Weights of a small transformer language model.
Size: width 384, 4 heads of 96, vocabulary 8192.
Architecture: RMSNorm before each block, rotary positions, biases, untied embeddings, normalized queries and keys, some layers without positions, local attention windows, shifted keys, gated attention, hashed n-gram embeddings, an embedding shortcut, learned residual scales, skips across layers, capped logits.
Each number is 128 + 24 x the weight over its row's rms, rounded and kept within 0 to 255. Layers, rows and columns count from 0. Numbers have three digits each. The size before them is the row's rms in percent of the matrix's.

# layer 6 MLP down (transposed), 1536x384, rms 0.0731, rows 750-822, columns 0-95
106:099122140144130118170105127162126117099127139132132129095132114159108134144112129151152112171130102155100123143131149168100123154103105153126092175100156078111142107145122110118134134079114124093145117105142115121098128092106137092106112143149143087176134094141147103167089146119172112129
098:141148082123179139128156115159125136143106179167142148146118111123124143132092140084109106171109152129122120101148132131094139149129112121104113140141116153122135134164099155126162105111116132172111128123158145138189106110122100109125195108122153142116180128150149114122105138145133124123
096:178099142132131117110100146113134133134130172145134107142116138121109089101131140096140055116180118145142112138134121119116173129129109140129094147124131117106153144112148128131156124131116130131153151149093126153135177105157123101130194119175120101115188157148084103113145128152101093104
111:136086142111155122117104171164141138150101171167153146145139109129105134121116112082192113114159165124177134144122166097133133115101132168080146138138108158142122133106125161124098160141139153091148127127191163153119159090117165111130131150096149132145161146108140115120112114085154112127
091:097138124099161091114160158147154094143130103158140113103084145138135131100111141127116149163060137129096112087159113103185163076116117111086101143173147105163087132156148111138135126111123133108121138164162085105147155123127087117116196135113087148126115120139168095117104146090123083131
105:149095186108155175123104100120099103123154089100125117102119125128115099116155149085161120180140150140169125138140136148103134142097126153152147120147118127193130131121162129122127127090092132123137083139133124165139091133138091099125101112184157130146120100078106143119108131116189136140
106:146131113166164113122143137118130135136092131109139144141091125123132143170149129131113123129108155108097133130124105126144136153113156170126142175106143138106147117097153151105136118134139144165155083127115132099128096136132109099171159078136124164112105082136135136115106113117170089127
105:131111091102105117098144138138132108110117125132159169155082144058134100159165132131110106198100117129111137152153127164135102130090174155114151110165123163137107099099164158111087137165147121115144069121147144066145104098077111113107188142143109088084147134186162098118134144126122090166
103:167112135123096115132103146135097170126193092107147157086146131125116134151162122158122090102068107183124120126149099148156087148143125121139138118125158141198103120133116150123147150119138101132129127114142135136123121174099125098172104129123173117152114134146108158119129096141116109133
105:137123116137118130121131140109126123131105073113131136114129142116118096115090116111126109138134149131149140107098127112106137141122139141156142123147116138128126129130116126096125206128105113111120114132128135124109098117140148131138124117142135100105110094099128157107122153161135118111
106:141043155142150084116138146102132139176097108101105079122132151147126121178134136162144115142155126073151100137147121132098178119132113134120134122143161130143140124100134143153101113074138141109102150145138153134179124148125105146123114145107119096157160167130166123112110100131123108162
101:134153118136106168164162076113138119147083117099103120096116099140135161113133141154101129135150105127148098138123130142108085102146101127146121127082141130113118156128148107141131139091144124110112159159116094107121092138115161125087100177106123118109118105185114157111169122133160123093
108:100143159145144083124120137115121142091160104135126122163152116140104138129168086131101130069103094120100080144092139130166158094118124124142115117151104117080111135141126113147147185188130109112154114133149174111166075161117154139105155131183141152136147167154162140125139103124116135133
048:100122120157118113127129111102148132105111144099143136111140120146115103123139133116155117130129181155157155105106132121090129154081187119105152135131170115178091087123156095198137076110155146125103202128144130124111160130118151132111132121102115117134129138139151077120080135099142142128
037:182133121155097110146119128146136168151148159164113110134096161095138121113190125176150185152167140095137192106140080135119144082120150121151114197140170139108127132107153101101142123129163108111143120141133129117138139162141134114169125132164165091133071145132103130105122162079161094124
102:091125104144150126152134155122119140127117087097111151050126104138150130118162145101122104129121116114117101129099115119104148125087179099169085162106133129099112137121137132118106127140105094143124119130124144107170099167146135154146146118131137149141112122157076119154113114132104150158
099:114088120099169103162100115119212096122164132122142104122111136119147141146147171130086093162120170109102129149138105148145175143103144105136114132163133124113119116162108129129130104137128130141156143133141138106163119149118163119182123143123111145170137135153133165068153069110151134149
099:125130089156134115139187132160147134151094139109139157072174117107124096106199132125141155179121124134127110112117089128110115171105115098136126110096139122153161124130131163118093161161158144115140103126150114095110117120123135084095134120112138116132101120139083136109103118113188135135
103:161148144109173127145127151103134133137083100120134109113136149086109140101116100149169112138140100139150134133170152131151167145121138108120116114135141155137104103113101127091131131151135115080112093130117121118124196196128121109141154133141122102122107151161195132090138125114147100107
090:131094118121150177151060139206148110136136143111099177131128120088103141122128070105119110116084162150142134125110133138094130128107123128156122114138095131129156104117151157145099142123131085155135125121105131113156114131158142151150093094132090136139143169130115087141164132144151094136
107:139087105140138095098102145146110180107084094181129123155097139142136119140105150151143106175179112111110113111107155075131137125163114116197112150109098138156166125151156136132126123138102109162117157114114129122152069152131103104153143098127152121164137137115150123166112134052140097135
094:099117154116153167160120137140133094124103160091145122099109119168128167125128148184111116110174151082116152149125143108172159164095139144150153186119143179140160119206134128125140118090139101144100127164136127106122148114129160132126112152106111163152093133154129136147129122135164160120
104:150141124084152178093138151151132128162124114103107130103138089162122103166124081120123138102162147142158104123176102141125136138107115106113100132159178120152146121139107076098150087134063118142112140156122118119156076129168115159135104086098096102139104119152128150149154145157066132092
102:111098103114127090099148123077074137178105174134116108120097131165110137086182105126127107083163120146134158149111113152157145105113137127132077132125149120106072166141156108150138125128128118094143107182119157123154161156147110132132155126178136138129087132148144153118115175114107117129
098:188148168142105118098130144106106148146126100210134133133098110153113105131147154155103094128165131137103137168118168125134138134133119112109136179191123144141057093133133154162137167142127114116150122132149120118113129123095158093145091126146071169135165124148116146149142146112118172119
102:085154159099172127158120162117081109130128127168142145117142151124146152086151140073133117102140160142132114088134177152131087136084093160096150110133147143141091141080148142177140099097116115142099166180155087140112111117138088126133104124117132143139104129111136132125098143102162125127
029:119112093132133125138125151108184157085142109119095102123159109159111149135154130106126170167086148123107119175115089140114143130153110116105140121134116152114133122156100120121112122127141137120117107142132137160125122140202093101110123097140097127131142167127140130126125140120115138091
097:159153128185163095117119155129162124119111123122178110126142131140141129140119078111147155084120170083137097152139136145100147121105125119151106151129171117152098137123103116113080183146096104117178130138128113121146137119150145127184144113100155149134125142134138092140119160102167137125
095:150127094107113113116165159177115156113109139126137138135167151132117114068158123135145135145142118163128127098083132114158137133125100133125108131110092120115135096122126142091167116147153104145126138150149114121167122152076110126123142150114137129108139115117102108103149119122153083087
107:103144102154107104137126081131131125136117113133093135128129097123121116102114119143095107148117140171149114122100125124147088166104136045143122119048124088110144115121187140133119124096147188165087141144099130147144084081089117165127112113133143122150112144165094126154140091135118114130
113:151120143125074123129138068125126111128149138119109146141140163040103083126137140130096165205147157132126168094143121161088133168110150117098123139142137115175122122064152136118148121135100138139151079107074130127146097098113113126135136136119134115131161121136113110144147091100107146147
093:107133149097155156135137155135150118179183127175190108115111124136116136109138104111133172156155130141118110122143124159062151113107131119087162182125142084117118108153091139180142087120134146133109169115158108152137112132117116127107156140119141144103112101124128091100105075085151114142
102:142215097133150144147159125098173128146131155131160132097154130164105177148161084109092100126119149131145118159127114138109133131100124096138158154088068158132099128150141139156119135103145096170108150107100149122121130137114116087129113110123168158097116120173179100100062094155145101110
101:143208154114079149145125135153131121107130112111145138143160143140130140180122129133135100132132106120110125122109087166135158132159157177160105147153103122124081183123135103117132139100087150141148150119092152130113122120126131079116083144164126117118078157155125145128083105128095120097
099:083100109141140132143098134141137139125103114110093105162124158105100159158102121121125152123155095116136135144119086124131118112162124140131090161140105131097159139129181140139082140137071126162126097139126114111123140159196158120143141131124121152152142160119112125087121132121119167107
107:129133120101115129123131153162167109130080113165138145097171124119151100110115115105117119124105106127129087107132085170101094109132109132140074080109098072150142157160086144084088157124117113205110122119127114138101156128077082115101117110118096131145096095149157137113206149105142143155
100:098142103112171137130165126130133112119113141162150146138149138156149151153076147113144174123167117132125121151119132142132096071077131143121139142135146112144124139130149135139157136154141132129131172092111151108089097104158143126129089099168137089157149092110119174074081121117131119142
094:151125135117113126129139132153130138141103147127097167178086120118147111103156101121093139122156137128169114137096104091088131137122105139127141139133120131095134156104161133163134142174091150148132109194085151139135130139157112099144155098129127137121127138163129121172111108141144109129
104:085133122124144127102131149139131091136112112137115084073120174137128137122153165116112113141123129118132151093108127110140146090157099140152136124133133117085161092130133120136125148130105149181132106105120142106101096113115092159136093066125092134144101148169142087147126125132140150107
104:139080071134131123146132108127122127136134134143138129130118131173165137128116144131084132151129136154139088097150106111159119142127120135163067158111170167134167131162127140165178090170115115169173111142133176106121128162076156109149133143072142178121141136096134132128161111160125186124
098:072164100101137198196124140190150088079097169117122156101119120114144142107153124112121161143136113154102094124149120117123100119156130168099133128113128145165127136172105109108126119143086136127100087138148141134152121150132148103141135126140121130117121148132124108187085105113153145130
104:116128061115163124110084108109114118132143113137112105120186164077138153129115118103113135141152155125142148100124121100108112108102140118121102069122091089110132147137144138120101134088138125106149115150077128125169059143110137105104114164135109132104167084126129156098147117147177097155
106:108170118122119154160129142121126129088175134157126129146106120125168126145136129115096115146119155121125149143138126114102107109097150094153109117142099114132125151120157124127103108139115142155118170123153146131137114132067141117139100166124145149127119089110158153125136069076140111130
098:141125168097125115120136102108109127108132133083119127129156136089124148153142149127097093128132132148131126122112132120153111085107131178135116141103153117124120160173131115148147149120111145133096125130149145163084154107157165137106105158183149149137074119147098120147127142122197132144
108:113164122124124138108153121148073121140127129154089102131136122121125115141132122105114093131059147094151136110131112128119149142128133127094136139146100119090127105131131121145181160093145107145132131099151163086112157130177142106117112090144182143102158091121138122151120103150149155100
093:101142169141165095069090132142154186158157129111131157151138114100132104100109156118158080118105160124103141122104108135098135132110075134151123135190141159093123144119124097145131140127144126101147120141125129122107141130115142104075106090149140111129110151134135104141126128142146169156
101:137170112104109091105128172077150148091148158101171137168112130136123099099151153125179159129129118124128159105149129124113101129153101140132117116138117132152160089160142142105169135097110112134153076162099132101128168122128156138139054141124086157167109137122117147125106171155152106114
101:155121139113152139137156162102138106119126110179105135135153119128082162108144138144153105118090152118131128111154130133154154135101142182117152110142115128102124176140135125100126150148135150162150079140138142139145142168161101102124133100168114129148155116125140101145136138160160128115
102:111157110133112151121148140117161077140156179131161083166140165126108134113160119146108141138074074147119092164138157130149118127125099162124139142143095121175122101123141144143147162152143108152120168121128129098135126103142131166112130117137140097086105120138138099112170111133121130126
101:128145103090121120116132094109146114151121137130144141116188118191152109090149092136127134137147134128128121108147090146133149199119144103160140123141129106147107153119188107137168199124111119147133105179162136148121128105161160116165131092123136138090114131171115153111122131138128137177
112:140116162143130127143182155154151085105143139169174155160145183136131135133122114128133113135155146084159144150117134112179080147153125132145132075128114100099089159149088151128142142079127131156117128147131137163140104165132099147134141123110135106113112140135151105074143109120104103149
102:137131153112122130134099120111141118118146147124138149143138156137110135129108173144149155097143100083118144142131126137173116136123085156183148124119156106116117155086116147162071117091138113116118159150148124145119140086144139137123171130177193147110122167143164094150090127088139206091
105:055137156128135121137089131131154111130129128112117159062166114144085179163131153125140103156084151172137126167117123119091138129121139093164082109107109120109143159146141131120132148129119114180125153134108157134082120130110128121121139097152145141124170105108148065145106131159118128160
102:117158124111157158158152136134174124125076157150099111098144155107119111180107112131103117106115153101152146160136139123126123134094146142133081145041143129100099118148114096102115153119165131114088179121171109138129102154137115144154110152125105105129148158112105178125133146133113135141
109:124098160123161105126150139109126129103145136171149190108097084131148130116192115147119108106121177101142090134094123114134140146092065092124179111153110126127158111131133096133119153147121133141162123116170103101088168125164163092127096104120139139168116194130126144106118115121175134107
103:169108117147125090105111136141093146137150120156163146098139086127157084120131109126134133129126099130126170122138130152089089144134139183165129102099084120125150156167133119127148126162105137120124134176123160140148142169135077137147150118097143159131098135092117140133133140156149131078
109:128143138144102120122128107123132134160162134122098107119155096150153139123093129158167149139122104105147167140095129123165169143093131117161147156146135133145106142122135155093132111104097121130138156135123124155101102170152176164109128057128123143100100137152135136152163171115139122111
053:155132075152140094086120130119171122116113111128115124092108131134098131105117149125140152175140146155120138097139134123121124123111165117148085134121142147143140114097118102122125120135077120152090142133101135129146139143140156136116135112122147150172128130161129154156118140176153122139
100:133124058132189169152137141151138113112116136126112155087118146096129124151120146154183118119157147110160099122146135076098157152119127127089113120112119133136138116123164133139105159061152112183104103153157171101091150147118156167130136146153161118123104159124151117167102090147105084126
106:137115135160084127077110099132141161135104088098128104114139110130123173106129090160175144124155128146149179108125142090114081126113099132080151144120141135098091138120126142153089098088113133138119117130140121109125142124141128133102102148134129145097137090110145109143144181154112113173
102:150087104187132109143127148141103176132149119077121177119177125118103116155092165120099132148097097137124114098130119106083146123129149123106153095170162169123167084121065104150115120110086121130109138130116112183133125146119109138117102154142153129170114134132086148136146115133107180108
099:146130114127176157105139118161135128125081126159081105117163117125128174148107130142148115111170148133108159140141125149099134114133151165141170117122137157151129131136152164110155141142127134131150097107105131136137149148105161143149064097146128145098121156150150120124160092123082098127
096:061147124089104112152163141155106123156123143169138082098125088142104141127092107191119110158153120149180138145157144110133159098183199164153117134149130120114110121115131157150155086134098179107097138144151157069117142135132139102100141141129093097085160115106136128088127153122131169141
101:049162115106106177154117150158143112137153100112086110141122149095128147098124165144097141145088097106114140149130091109114135058058145136153159132145124121152137154103142123123127144113134109103129142127156140088128103130116099130140129141137126105138123122123149144102126080109105140169
103:142140149126139120145099132116132128165117135160148145149136089165132090092141148126151158123120109103163137113151095120088140145130141118113113112129163151147124124081146104114147113119095138140121120098140107143130140123106191117161177131122113121097146146140098132114142142074169115153
095:158111090149133101097160159138137156138130106079135126114127123145153138120112170110138142123149119128146132094145131114168147131118120172126123055185152172158109127143127127133134140118087179111136130096169126117156140120156118135116147131165137121142082144114142186123107132113127087138
093:148150132157107162116083131122114119106120112168165135102124111170147081100129072173092128178103164091068124172151121126106162146119124130083134167105138162126132123161134132179124148121131114164131122152107141149123144163135122132128132108121128130116119161152107131092119080162137109112
100:052201116095110190169093175213091079091107133094153134107129129123151208148118137126138140134113131111119128109101141109105071111182148122146132103151102119118155107118111090138127112155092122108146117115135111115117149188125136105105147151138138178119156108131118143172112100103122130086
101:114133119105136153161140123132111078174141178121125131073115130115112117116089080119110183121144167097121133147139118171134095123085120113106143097102167104112145119107131132120132154117140132175116164153168146126142112123157136152133118145151132152137141155087153177128137141098135124145
102:115120107154157136121142133163137140114113138112138130118114116141142125129120132116142145121116100113134165159092114104132155139092117081118143111118095132121093095096118146130127146162121155175158123160117127123112090142084093166100134109116140127129113120146159164167098153130076106097
111:140137076145115092107145134140141124122147137137089099146134101131110103089132117144100127132152164135163163131091117083107068149130171162094135130144150126150139144129088180114144150135096136141115174121125143136127151150146105205188113151123144093146164139092168128118153112132133085121
100:110172145167164135098133112143114141136153138122092096157134135158119148106161128111104088164164088157154137113143160113140133087096149137115113156108126138162146161078124103182134117112134146141136099160157079116135123140140147062145097133122139119172178084119139102172161173135156084104
100:103153125168050138115115067149150109089090087133122133111162185088086126105166138121142158121105156118085099092109144113132108122102093189126168155115129139159129127100115122099136151076122123141109118114125143123148140131120140142152090166137109140169150140120113112123146128130120143121
# layer 6 MLP up, 1536x384, rms 0.0788, rows 751-822, columns 0-95
096:160147159123104122094166115095107128133161159111097108158180112130126136171097113130130116149175107142174171126166074105098157148151117134141095140139131153105122125121114074068141144169142117082142110145137121171125101106155154112165114091134205122107163133067118124133155160099135179150
095:097139153125141111139151115135141117147100105141137117116133126157141131132139146168147106105139135100107137140155125113130137132129115120140134148097133130139117179071150160140130085113162144123128148161086116137128122141171078166130145183129138109092138138130091129136140081120119124136
114:161095140130129109070129145143129129143136185158148167146136104176168118142116134076154120124099126122130156118087116174126153053147113116132155114113181120139132119142117123094140134148137141066121108180123114109126161133140141079113149129121130055118088124067135137109136148138116166117
089:139107158131089094098139111154103119151110089087144130097139156128146072131119095113133113090117136099107169143129151129136135096143125151120134076163154155114109098135133117120141101129147142121134141147087126137078098146089107119145152108101152121143124104109135134150137107113153167115
107:136123102158081085043134110141126123127135119129153134127080116155123130113140105096118126140168135110111164168148110147152136121153125148115118114118142156156116150182148159126064143147096119075162119135129136175145133059113157079117110145097142116102142097139143118082153151139136083131
105:125132179083062112113103133125112124113125164106143193112157124125107088109135173114122094130151135104116103146104118126165131146109155093168127130114160135126142146086148186129143151157149124098097108104141131094151118113075132072134159143120129153154071115151112123180135099098141139134
103:157116109115131124102147098127147130125110086132145164161122172147083062158081105110114138099148077079122127119122118134175143125126137183153141147140109075170153125132151135138113091147102149131164140122075092148145130103125146123089148117120174140109113094135142135125129130143114120170
103:103120131145124121131130131152131117139164142128140119132083060140150125147090127112134162112132127130126121133126116127143143136135117112142098101147088144141148115113105111160096112154133127105073129117155129118109133147142107098131157140106138076127147111150138094132117132138086105110
102:113145148114153120112136156124089133109108091129094143088156139132095084128123082149174145117190136106157183099122168159101163125132112152139144144176148119136110113107122108094148101128119109148107139128128093109132115153150128139135131152125132090114111088122156117151133156119139107183
106:090126087126089133130134110203158114147130148129127118130164121122145055133129114147149198111203088101126144137144110172122114129143189158153089123141110105122134149145133094115169162148145144126153162063098148161114152085126119086120137138165106141102156131115133153146144080120128160169
099:146092094140131066091179131151136113142059119098128183112163144161115147101084190095151138098113139115155090152141108149099123127165142133134154114135161139127104108121086126127126152152109146134133182142144150145111128097127130132128114085119121126123170136115148152141111134138123151142
112:124112166156067129105125109135114132128106113150166171138152106157123105128139090149147112098132115113150136090113112156143117144182110133123111117124167139096146118134152120165173102163121119111141173100115121156145148154107120121099123158155115129132100114116160120100146115145133098135
051:122129133103075116098109113137117112134124110127151179142093122142162103116137110128148160106136130105158181122163150138139153101156146139137153137154155092153179119124119094126102109129168117130135113093163079181139135087081127143159176138108166127130122067108124103142146141105100126134
047:146104125075111123103126124118123079124074146147150157104119101186135114101075123119156125098141123113182162132121172180131179141187153110108130156142126110184164118115116097088067120152142138114113137114130126127124148118130103127131179127114147145094149115078094107120179140141105104118
100:114115146101122130115127130127156131117109119139114118172156112192114154126127104107127100139094100110109133163112168132109115094139149143144147145167118137150118123123111121072121131111140144152164142092102117167160117132107140073131125165154141156115123093113126123115158125118069131163
101:138136169087115134101120093100105109126106118174150161111117125117137113116138143123133146107143123138151137124148135176159105143128120139137126091151123131107162088093154090127119139172172126106141150140137098154145137129142130099151158138145147095141115086136142170102127117134067140096
098:129132118101122153119135126096093116149084111113134136137122216115151126150113142115128150157147112081132147143126113116195154027154121106092120136107141123142189151148155089142123150123136100146098151112120101149115156092130120074144158166132167119086139140124153125147112135140138137182
100:126141150153095118103176121111106135120104132155169103121102093135109127107146069164178133108157148170112109120157131139151162140132105098105130090142137155103142091139136096111137127138120160099139154133111092142158190150139132141152127171114124128096135131105119134151174133147156136114
085:132118134133151111131107149111097093125120127107136153156098144114119123115138140093123092089161179140119151123148111111111185042129150141124126130134174108142155094135125106099158105144111158147118119115092094125133131099126102146140123095085130140139150097095114130116147168147136098141
109:110108160118141098116147122104104125133101139153133143150137108117110108127107121107118113140139094141146100139137102104156124142155130110115103150155085140114165145105084085101139086124099144126152139122155120170119155097127140126172142149122093142136153103106145144095147131104091125139
092:142140126106140093116108105129108140083146119122154077106134178116106108128098148117141144104165104130122170107133132125143138083149095143127149151160141086125188148163123126150132144163120153106095101128120131151164119137131069120174138098120106161154151145151107104082104092118136122112
101:132147153128115070148141136138117127121123134110149145107141165101113077123082070127118144132104094087131143148114145169131147084131135123102178147137131136136146139128136127112124122147126164115141160104130065183149143146135071157136133126102098173140148112113173140115145106145096117125
102:124139139128152137119125127124122102133145127113120116083092126126108104119112129075130151143172091107128135118109135124136152137126127084139054090120151107152115115072153131134117131174091142119135130114144112149137170144165098153142123150127172108137108085165106122122135115106143126136
096:097129108138151127134108140108103092090105112114130150096138131130130098112111068132144143114130146134146160089163148139139108121129101141117091170117123124126141141111122125119116117150082129088134151128122120151129126135141077133150132133136194099149133146104085099121111114124115120102
100:130120143134141136099174140116120082144114132164139134137140146167146139108091128146147125108131131147125178097099159161147103093118115117179145155125144148127138112114101158122132102167172146122145129115153093138110167157106141099114147128152172120118118138127133142136120110077113136116
036:147095178079113126125136125114115109128124120118162138123122122143152142119120108115131109084173125119167152117127136125102125058142177116123123081160143148117164114133098088124129120140147149055080118137140066144115151134119125125128202130130114131085120095112144123122146066133103122125
096:110130165120105139101151107139135147141071101140120123107120108180084127110116156104118119159143109113158142131166146140101092117151147109094151084103145135140130082105074153145134101113105163129094110179141099144138113128112118107078137123133142166129104129091142135128126144126129150106
093:085147147119177149108122144132147106116147155129134104099144134141123076107084079133161127099116147149158114111155131106166121100125146128100128116163137116122131150119074106140121122141124150136121178156127081139133089161132109146127160139140147080130143154136171150139122141122128114146
108:129121146110117127070157089137129093123124133146129109106121150151150119110100100148139149107132067140111110121115161194134124133145145112122149134150124103127130113119129145142137138115165165132091109127112109170159114133093114127116156104174148128070125110135171107106146112150143137152
114:146137108094064130109193108091127093167104103114120154101085151142122091128143096067119192128140109120134140182158104110145150162150151147096109185147133105136135165165163138145107126128103109129157133103090100130124090120122122136107144103108178127106159108121152145143129131156111151128
090:168140133119133113098108108138123124121144139154143135142069124144104087094129123136149108103199104097148139143126147090124122104150091095153097126143133130178125134140120095163150130194084130122113082095141085128075125143126154138122140148154133150160119104089129143136150140153146182128
105:163169114131102120067166129112151156141108109091171140121119111155157146180140077111142140070138140146115140148124125114189153132144147125154085116121127122075105119125112131116094131162154112153131147141168127128133142117096084094144125140093119116109137080132147081085069072147167120119
100:121119115104095093120130103081149121140141136139138139119080159111132079123125103147159146098146111152132158131176076146108122131157118093161126100125118140109136113115138118123115135137161104147099109192144105115127172099109108087136132128145169153135165114114138131145168138141126090112
093:128094109103130098114138158148103123117147136160127133171136106149089118148139150143092144167098130126121128126120104123091141141169111103127124105118112152140120099108139093110126111164161118121130110147110148121141146158114109121113133163160139123137097135090109097120109124109143149125
109:141152163113106116135113135106132137102105147163142162117166119141138158101072140123196150114148132143111067114170106121158124113167105153131104083131130134098124158123087102110103127174103112150107186127132136185082149117115098122134112164148117147104148100127140127103134147111133126154
098:136130132105099133132092078104126140136078174148119141181152143123176155109136143100126102155149141144116134150111131148134147085130145133140155138143151162108099142042106116170147135130137147103102177151131111128134120112114136102111187134142097113121160125161107158098148080143132103137
093:126175137093093138130148102135116113116136111139141122125132109133131102141126145150113131119168087118131090165089146094120114099155186076129134093104141109151112125074116143130128137139120120132143141119146132150138133110131095123157159126142131124099148108135083125144128112145112098118
103:118117119122124142139130141123092129145125098144110079124084108168104107133135136123147132078121122137093131115168152155177132149132127107163115142148186115142118078124139120079140089139099117131141124157156088132138109116117112101114136124149157102143132101123146141169126130175138186101
106:120132126138134118122111133141095127112077170127129114103145151118150095120079142110107151137184109128168111105126161178150153126160124144140088164116118125105141131123122090155076132113128108130057142061134126143102138150124111104149127187142131121134136163098122143118178056159100135136
097:132115155076113141139142112091124110132132140155085141103085131150168103144150116150113136119145156136118185098147138121149138118160136130158155145111142087151107113122103146088135086168133144096112135158167131111098156152097114131112171114127168172098129105125092157114127138094084131079
109:137125121115132118128120160136135133145148152129163167128143113130106150115094142098123169121142136142159117108149146152124158131123140110094151101156121123142157140113079130147095136118143164102086125089117139144154112128119125157131137118157181131107149081124122125137172127108132100155
108:111131118121150126118144150184108123119167140138162140153085137158153127149040119101118158125108113139146131153126100138110125118123097158119102125135113099178136133125077130144139127133134157091125180138114129144168130103111084099116158096165117091128149092103098106119127106174118117125
097:117094116142125125126170114128129104111123099113116099107131147096153138133109148146151153108159173082120142149126092123142129119171143137124174154152166127143147150141130137128110136103119124135122112137171083138119122107132117149089110138121139109102109117140174154135108094163091147104
112:133102131116113148145152120140124115134153115153141122132110141129095125153127138119166103062108110081149102094129115126155136110163128129125124129129147093122134081143141139095063128135140166115136135153147109135127161084128070130114128105102153159114136130107112144124119142169063188108
096:100143133092132149164128119148071125115140122165173124129119121163132140145116105133132147126115109123136131166150124125161122070144124142150073152141131134155137119119145109106105161092107128113105123138134130125151158151106113108152143140139141128057161122089133126163182156141141136116
099:157137227122108083086146089101115118131126129121172121162138156155121125127132149106179150125136130168172159096168128111134144104133115141101129133133128165127149091112135154158146111097121092113148129139131145098132208065108143105117139108115116127155098129113137126125177149121091128093
099:126131143136091095070139135103128119156111148135112115120125189131149167114118097160132105109147092153163115071133121116161105099154156160130147155171140118166150146120123121113104121139140112103106138140098119156139160126146103122107146178085153082134129100128144088136144140076146126113
100:149133125120088113106182122139097113094134134120155122142093156132122150088063135121116155105123100141153172147079160160112140126147130127139175129135126111124199149115156120142133108157121178147121114094111106131118130157099148132101169130132141073105172147138146144111151120149101167116
100:133120115104126126158132153127127127130121155146112143119153114118136147151088105159125095105162146126137130118161119106134146163129143112173092135113126109085140151100099088162116118145109147098107108156123111168121099142117163162133161083150136096096154120146107104149152113114100132112
119:131125140124091104114147130153086118127147136130176142148149130120133119138089105152156141138116155122185162162140151113169129151142126133130134078129145090117145123075096069087172126128170129126116138120133128157143102164101121150131104152137120109126144137101147118096177104113097153143
101:165136133124111063122130115115122119117099139121139106100161133159071146129115105147145110107107116128139147168132165185118135159123112103142174139113167116106126134082133128140109137137151126090146124184113103108088114108110149177105143130158165164125127141138135113094131158146096143151
110:126133144150144083130177171110113145149123139142139141112104144126121149165138162081168103134131109113132134143116169131105113136159130124165132177112145113144124117121149123100093087165096099083149138151155128148096145165105135098106149119134171120127112094118134165128094142130135153142
102:130160151158142155138187133130126142159113128121146121149143136119124129127072128081103128089174096141141159125156066122124127155129141165161103103106138127097133092090137123108100120139155186073131173099133102132072132118133117116179135143154130104077177117105134075169155138130083154155
108:115120137141130154169123117116123119095148132152135168133115087105153142123142098118135115097157118124166111121072096112105124152122146091121157107143139120096183175132132069152123166122176136097156141100136131108111113127075119111095138156140105140134152132082127116152176118119064118145
100:086139122119124123113136163125157115108104120190152156133154142095143124133154100088086149082159105150132151116145150155154135123155137146145123133120108127190142125120131100103100122125097178091089097102093136104143116140104113095088125092151110135115126137092144101126118118169164128122
107:130133114087125144150131129133081107111106137139133136139139115110087123144117115127100145110135088167131108124141119137101148087151131146121083130185118105116142122150163130165121139144113157177113133116116096171126135150118067105091142101158141124078153123083147098139147135152076121122
053:132128126109121099128161076126096125125112124144140126137104147142154109161121110111130136125219142097129123136114126170144151097136121133154161083191129143130133135126105120100104146160144122104126095145139102121127153130087123108140163118158125123106193100073102143099165132177126131147
100:141078138119095123101130138128114133129120156119167158141065123143143061095106159116121197129135128130130155116131133116103125151148114111143118097129130156125131077113089125143095155121178129111129081162154126150130149160151114147100182147141108094103126165127139138145111111166149104089
107:117154106128099132129147108155078097168126102141124133161111132110154113139132140167110111118149147143166173140105117137142113098136179126133086122143145119123148177143091134126137108132121113111086119082144130142134130113114155140132119139108144114110123115118160098140113141145148093131
101:129152151135109103049115094089105116133114113118119117110117168154175102156139148123149136093110102123117122145101167141099114130158158146148102117114135099084122090135119116140130073128139187141143150130165144108154109118107159117137157090134113151126166108140141144086117180149102113118
099:177132162126099100117151149088108107141129108100099100153114122134106108127121142099102129128168128145188121173105156153126175100162135113147181086155153155123114136141089126091123167148124140105153105123160120155162097126133144099104119108109162143139111104115153175089151120100138096118
094:147129148114102128102130118145117131148111173119102083148144147137139107147160136129154148122114106140129139117137152110109175159213163104138163089098117159150141085112099120119147143161121115116162120086158126142176142123102113085094155141101120128126162104129148133125111130101146101116
105:125135161108119110114128152124141132151115139114168104119074128190164134139121137096115134145122105091160142157145121097120136113124160078117123112152175108128109110119102104110138116130103122149094132150120089146121122146098097112141149138142135142105086088117089141143187096113129132144
103:145150151106111146131139123144111138126117115139154123123115121183123119129131170134151154092126169099162159137166122161156111133153101135142158082106133192147134140108152153144081116153117156078138101168109154124133085155098105143136181118107134153128119117160133070086133137125156127158
095:092154126093085101111135119131106150125127116118140127163173118159116119132135143132099117126134123158109122152182163170180126121134125113132127117144148144162132128109154121094145161158113143127053089158175048116148190141137112123141150131180137113109136136065105130136182158157093110145
096:186110187106141090149200097090189039147165125093110144127145134112138138169104124135136125067184109102154116093123142120109149108123188120127156116122088140121135119123102114124120131140164116106143139107100103128155123069163096092135162123130130106153145129128128119106108161115106138112
103:148152099156121142127134128091133121093135113124122124132137137147132121133141135105180146136141117133151114085102110127150102087166165146131144137196101160139143097099134104156112140161097124106132098104155101104160157127126112085130133137151120102125160100103105084106121136130126141076
103:120123126111108095091119132123156135162142127137150135111112139150151122148127163134159101073158059086126145116171123097106143092160150118133160176135135076175090125105102052120132132126140144105156124135112129098106122120140089143101145105161119160083106104113117114145125165142116109104
100:141139145142075109109146125104101114155120081103129158148077155123122096111139153065187147110148105119125176121147182153160116166132114147139150136156142098104124127135108167142166113138140127137114105167188091143154102134146074122136153112152129138112128132124106113131105132108135159126
115:120105117096121122141131151122118130153101142174142102107134122133113117177128137124106098076157159144140136084087136089176129129162127155113155163183132122141125125082123132108130141153137141124150130109113122113128200143116150132141126153175099165070182097122141116131166097132107124136
099:157114140111155097138127114139123127120094139136159171137120164135082162130129129113128112116151108088144123087133159137139090117141135116152113153099143133137108126141133105119109061151108178115141168131133118098163138135136136115136159100108131124094146088134094100108144114103174122117
105:103117164128111114142124152108146121178141133137127148164130124146162086161143147119149143091117115122128145087116145153120133116126132106162140153129132132150124138116098117108078141140149150136081130159108148169113138139138129160121153127145143144127155099129135077086133087107092108132